Weights of a small transformer language model: 46.3M parameters.
Each number is 50 + 10 x the weight over its row's rms, rounded and kept within 0 to 99. Layers, rows and columns count from 0. The size before them is the row's rms in percent of the matrix's.

# down: layer 4 MLP down (transposed), 2304x576, rms 0.0091, rows 918-928, columns 288-431
# up: layer 4 MLP up, 2304x576, rms 0.0183, rows 919-929, columns 288-431
down918 087:44 44 49 45 47 21 50 40 72 68 52 41 55 59 64 57 72 56 44 46 43 48 42 43 33 51 48 41 47 37 34 62 38 53 54 58 58 49 67 43 54 43 45 41 70 34 59 30 56 38 65 49 53 53 64 60 50 69 37 34 39 55 52 58 52 48 46 60 47 42 49 42 50 35 56 44 50 60 43 59 58 38 54 49 34 56 42 34 42 45 46 47 48 55 39 40 52 45 42 50 48 59 44 49 62 51 40 53 44 51 39 49 39 53 51 56 36 69 42 65 47 40 27 51 53 54 46 51 47 33 51 63 38 43 57 44 60 59 59 51 56 55 52 52
up919 118:60 53 36 60 47 56 60 55 66 41 56 54 51 67 44 47 62 47 47 50 33 39 51 51 44 45 55 51 51 62 73 58 56 53 65 38 65 34 62 44 70 54 72 31 34 50 35 48 57 43 49 33 55 42 66 60 49 56 55 55 59 47 40 36 39 59 39 35 59 67 44 50 60 46 49 66 59 42 44 37 55 36 42 43 51 48 41 43 57 56 43 48 55 38 61 69 30 43 64 43 62 50 36 54 69 52 50 48 55 53 39 47 53 42 47 53 64 45 42 49 55 47 34 32 63 51 47 47 54 59 58 54 37 53 69 69 49 47 46 54 47 48 42 60
down919 112:26 38 68 59 57 35 45 46 54 59 53 26 44 41 53 45 51 56 46 53 54 55 59 52 48 53 51 50 57 26 64 46 55 49 44 42 55 52 51 44 52 42 35 55 62 83 58 60 37 47 59 83 39 58 46 55 45 50 59 38 31 47 58 58 61 47 67 50 41 53 45 48 39 50 27 53 46 50 42 57 36 47 76 62 31 65 58 47 54 57 47 42 42 40 40 50 40 48 32 49 37 46 54 57 29 58 39 41 47 43 34 47 43 59 52 57 36 42 45 67 45 39 55 43 56 43 50 61 53 45 65 45 72 54 36 29 52 47 40 53 65 37 49 48
up920 137:45 37 55 50 59 51 71 41 50 51 48 47 64 65 52 58 55 50 83 44 34 58 21 56 67 55 34 38 52 54 53 38 60 54 51 54 47 51 47 47 42 48 45 61 67 54 43 48 56 31 57 57 50 49 45 49 74 37 47 35 46 56 47 44 39 61 44 54 50 54 45 46 67 53 58 48 47 39 41 55 38 32 62 69 46 42 58 71 44 51 38 62 56 46 45 56 61 46 59 48 59 44 62 34 49 46 48 35 51 51 58 41 46 49 32 62 43 44 52 37 57 43 44 42 34 49 44 48 43 51 58 68 48 42 57 54 79 38 49 44 51 57 70 59
down920 152:35 53 41 48 53 38 32 43 33 50 36 46 32 44 47 48 37 41 38 49 70 44 93 39 20 41 61 53 47 52 56 49 39 54 52 54 73 49 54 48 54 46 77 41 35 35 46 44 35 43 64 49 36 58 42 42 25 52 53 62 53 47 63 49 53 48 45 46 40 46 74 64 49 53 48 52 45 42 55 53 73 66 49 34 70 63 33 20 48 42 46 43 62 57 61 51 45 60 45 55 46 51 37 61 39 57 52 57 43 63 37 36 49 41 58 41 45 43 55 53 43 59 59 67 56 49 52 56 60 44 46 52 60 49 39 45 39 56 52 49 46 47 32 42
up921 090:62 53 55 50 60 34 46 69 59 43 56 48 47 56 55 50 60 61 40 54 47 57 45 43 39 58 49 52 53 44 38 47 64 50 64 20 43 45 33 52 39 51 46 53 67 64 54 56 42 56 52 54 51 52 46 65 43 66 51 55 49 74 56 60 54 24 51 45 29 48 61 49 34 55 72 56 50 55 76 68 65 52 48 43 53 52 56 62 42 49 38 44 51 65 54 42 38 51 50 34 57 21 45 43 56 49 40 49 60 56 46 69 37 48 51 44 46 38 62 45 50 55 51 52 61 39 59 55 58 55 60 56 48 32 59 42 62 44 46 44 54 36 55 44
down921 102:51 50 48 67 60 54 49 71 58 61 35 60 38 55 41 56 37 62 54 40 46 51 53 44 42 36 48 48 39 41 66 47 41 54 56 65 49 49 58 59 65 59 61 62 34 22 52 44 66 63 52 43 48 47 45 34 55 56 47 54 38 44 55 51 43 68 50 43 53 52 50 53 54 35 57 47 52 45 45 50 44 59 37 65 46 44 53 49 45 41 63 53 49 25 41 59 59 51 65 53 47 60 46 59 71 54 44 42 50 55 51 54 73 60 52 43 46 42 55 58 28 44 47 53 50 65 49 36 54 65 50 53 36 55 56 57 45 57 73 39 52 48 52 73
up922 079:43 53 49 57 48 51 41 44 64 65 50 71 49 61 40 37 45 53 50 58 42 55 62 56 41 62 49 55 40 35 46 34 58 46 41 35 45 46 49 48 47 35 52 49 53 53 70 43 58 37 55 55 40 19 49 58 64 36 61 34 50 53 69 36 59 74 43 50 41 43 43 48 49 61 54 62 24 53 46 40 34 53 47 57 53 45 64 53 44 64 51 69 45 60 50 57 51 47 60 51 43 69 57 26 49 61 59 52 62 60 28 61 51 77 34 48 70 33 44 47 43 51 48 62 57 54 61 46 64 66 46 61 34 66 58 45 55 31 56 71 53 53 45 48
down922 085:53 50 49 51 55 48 46 60 42 50 64 51 48 34 66 63 32 43 29 49 42 39 40 55 32 41 67 45 63 61 37 52 46 45 41 67 46 50 59 29 62 58 42 42 46 43 47 50 41 50 38 53 43 61 45 53 52 46 37 57 60 33 37 58 44 43 55 50 53 53 39 52 45 38 44 63 56 31 61 49 52 51 52 41 33 53 49 64 60 62 47 44 44 50 46 55 69 49 42 48 63 50 51 48 41 49 61 59 62 56 57 63 58 57 63 55 55 41 60 60 49 39 57 48 36 34 57 45 44 53 43 47 59 44 48 44 50 63 49 56 48 48 53 39
up923 114:54 28 55 54 48 42 67 52 58 51 68 49 51 37 46 41 44 46 57 50 37 49 48 34 54 44 65 28 42 50 48 50 48 45 69 34 55 55 54 34 66 82 49 48 49 52 66 58 58 55 62 50 47 38 51 55 57 68 34 58 55 64 40 60 30 46 47 38 58 58 47 39 44 61 55 57 56 47 39 52 48 56 55 46 50 42 48 39 31 35 58 48 38 46 56 47 42 68 47 54 45 60 41 50 42 40 63 42 66 33 33 58 66 45 48 48 36 46 58 65 60 53 65 46 50 51 48 70 58 51 45 49 50 55 50 72 68 56 55 29 55 39 56 49
down923 132:41 49 60 41 52 57 33 49 49 53 53 34 60 59 57 44 51 44 50 47 64 45 46 46 52 57 49 45 52 73 60 51 52 59 50 51 46 48 42 42 46 25 56 44 51 70 54 42 42 48 52 43 60 54 52 46 30 42 45 37 50 71 57 64 69 59 57 52 40 46 60 65 56 21 44 31 31 52 50 45 50 71 50 43 60 52 51 56 70 56 50 50 49 38 47 65 56 51 57 41 46 48 43 57 51 33 41 38 38 56 53 38 49 47 48 45 44 56 52 47 57 42 55 46 54 57 44 54 42 63 28 53 34 46 65 46 43 42 56 57 34 50 57 50
up924 083:41 44 49 67 39 58 34 44 54 57 44 31 55 58 50 53 47 40 60 59 49 69 53 55 49 56 49 31 66 60 52 60 33 38 77 46 51 49 37 58 51 29 55 40 26 46 49 51 43 42 59 33 54 38 45 43 43 48 63 39 63 57 50 62 57 47 48 53 58 37 55 57 33 53 61 51 44 52 55 46 39 51 49 41 58 63 55 64 51 52 49 64 48 54 71 52 56 35 44 51 48 61 53 36 45 59 43 34 45 45 62 67 70 58 45 39 52 59 40 40 41 55 43 50 54 42 44 52 58 56 56 47 57 46 63 53 48 46 45 62 51 62 44 51
down924 094:51 44 41 55 50 40 66 61 60 43 42 73 45 53 51 47 48 62 63 44 59 45 61 46 67 54 56 60 49 65 44 38 59 54 43 35 52 59 49 43 50 78 46 66 71 41 69 48 48 42 41 65 38 55 43 38 38 44 48 54 56 52 54 57 48 38 64 53 61 58 39 48 47 59 39 48 75 60 40 52 48 44 55 78 48 31 63 59 54 41 52 35 57 49 43 45 55 46 37 35 42 43 52 51 43 38 39 47 52 53 55 55 52 48 73 57 36 58 58 57 42 56 42 40 51 54 42 68 54 40 50 43 58 55 49 41 55 34 59 43 35 42 37 69
up925 075:61 53 59 41 60 53 54 60 34 64 41 50 53 67 32 45 50 37 69 53 50 65 62 43 62 53 42 44 46 57 40 63 58 45 58 65 32 56 50 61 33 39 55 42 50 46 24 51 50 49 44 51 62 49 49 55 73 53 43 49 60 59 39 37 35 37 58 55 53 42 23 48 46 60 49 53 39 41 47 36 53 40 40 48 35 64 59 56 51 43 48 44 37 53 65 66 57 48 55 48 31 39 50 63 63 54 48 36 50 42 66 51 41 69 39 40 45 60 41 54 35 47 55 48 52 44 47 56 64 55 46 52 61 31 56 44 51 39 36 39 56 57 44 53
down925 076:49 50 38 45 49 57 69 47 52 37 54 56 42 51 42 52 43 44 50 49 39 40 40 57 58 47 58 40 62 41 46 54 42 48 51 35 66 63 59 37 52 39 70 47 53 73 58 69 59 51 44 45 47 54 30 59 43 59 61 50 44 57 66 58 41 56 56 47 48 25 62 54 45 57 42 66 51 49 48 53 45 41 52 58 53 46 42 50 43 69 53 69 56 58 51 59 52 38 54 42 61 40 45 42 30 64 37 50 63 59 48 42 56 30 54 56 37 40 58 49 62 40 28 41 36 48 45 53 49 58 59 47 62 63 34 48 34 41 69 57 52 49 31 56
up926 214:39 51 46 46 51 38 52 48 47 32 50 43 44 54 44 64 52 47 49 56 38 53 42 40 35 50 57 32 58 47 52 46 61 49 44 38 40 60 44 37 65 47 59 41 54 52 66 60 73 54 53 45 26 58 65 44 65 33 50 55 46 60 57 49 50 56 48 63 59 48 44 51 53 61 55 50 53 56 61 45 43 57 37 76 41 55 51 71 55 50 43 36 42 40 41 43 43 50 72 61 58 37 53 46 67 52 51 50 64 40 49 31 34 34 50 23 42 38 48 63 56 54 59 55 36 45 59 60 60 66 30 36 54 54 47 48 65 57 29 41 41 53 44 46
down926 153:47 61 46 46 60 51 52 52 25 70 65 68 48 40 46 41 49 59 53 39 51 50 56 51 60 48 40 51 41 53 62 49 56 61 58 59 53 60 56 55 52 56 59 30 50 92 56 51 49 28 38 50 58 46 42 52 28 55 40 28 67 55 39 53 55 54 53 61 40 47 46 67 53 58 46 61 45 45 39 45 39 55 51 48 47 42 46 48 54 49 41 40 48 38 45 57 48 59 52 50 59 61 49 58 35 53 62 52 31 39 61 57 48 50 54 33 68 40 51 32 70 27 57 43 60 55 49 53 59 45 48 65 55 52 54 52 51 44 25 53 25 48 63 62
up927 075:49 54 57 40 47 43 51 60 64 35 40 64 68 35 37 37 51 46 48 52 50 46 59 44 56 44 61 46 45 59 35 47 50 52 49 58 59 59 45 52 36 35 44 57 64 54 49 54 46 69 44 55 54 69 39 39 59 56 48 60 48 48 56 45 53 57 56 49 26 54 47 40 58 36 47 51 47 57 60 54 48 37 53 45 59 35 49 38 42 56 36 40 35 57 54 50 51 41 48 68 60 57 50 55 41 55 56 72 34 55 46 36 43 58 37 55 65 42 46 51 71 70 53 53 41 48 58 51 42 54 46 37 33 39 45 60 52 48 70 37 58 50 51 45
down927 081:49 52 55 44 52 63 52 25 24 74 42 32 51 57 83 42 63 51 43 46 56 60 52 61 43 55 71 64 62 44 69 62 58 53 51 56 65 51 49 56 36 46 65 48 37 14 52 57 46 34 51 47 49 43 32 42 51 42 50 62 35 63 51 46 50 53 43 33 65 34 59 36 46 69 46 54 51 41 62 48 33 60 35 32 52 61 41 38 28 46 43 50 52 44 46 43 66 56 48 53 39 45 52 48 59 59 51 59 59 43 64 47 40 35 54 38 55 66 48 44 57 65 36 55 49 53 43 44 48 52 30 56 57 55 43 59 66 50 38 48 33 45 62 43
up928 073:48 56 44 40 44 57 54 31 57 59 57 57 49 53 63 37 32 45 35 51 61 51 49 46 59 56 47 49 56 36 31 58 65 48 31 58 39 46 51 59 56 46 43 39 42 48 54 45 54 67 53 54 43 53 57 47 57 47 42 66 36 34 47 70 53 42 49 57 53 49 48 49 54 50 53 45 49 55 45 43 49 30 31 59 42 42 21 42 48 37 48 69 43 56 46 73 27 63 78 54 57 43 42 46 38 43 66 52 43 36 49 61 35 37 49 61 42 40 58 63 60 42 48 52 44 55 57 58 49 46 50 58 37 44 25 65 54 50 51 44 52 41 51 29
down928 074:61 47 48 61 49 56 48 48 41 70 40 49 64 44 32 45 43 54 34 46 32 52 53 53 63 64 41 49 44 53 76 56 34 64 53 38 40 49 55 36 50 48 78 58 52 53 52 48 47 43 51 50 64 57 53 47 60 48 42 48 69 67 53 34 35 65 60 39 44 48 42 34 60 33 65 53 51 56 57 32 52 66 42 28 53 38 65 48 50 43 63 66 47 47 59 45 63 47 33 45 43 46 60 39 54 49 34 39 60 58 43 59 63 48 57 26 72 50 58 48 50 55 48 37 35 35 50 49 48 46 48 47 58 50 54 49 37 50 51 58 31 52 59 52
up929 082:33 58 38 51 51 56 53 34 52 48 36 52 60 41 42 44 47 41 42 37 45 45 48 60 64 44 46 66 43 52 54 28 55 55 48 54 46 49 37 50 40 54 36 60 51 52 65 52 46 73 42 25 31 48 54 61 26 53 69 48 83 46 41 66 48 69 48 54 49 48 65 58 44 65 46 53 58 46 51 73 43 61 44 51 58 33 55 67 31 41 50 52 46 52 53 42 58 45 61 55 61 36 57 74 47 43 59 41 36 47 58 51 42 49 44 48 51 54 56 18 54 47 57 54 55 57 63 46 44 56 44 50 55 54 48 47 57 46 57 57 50 63 45 69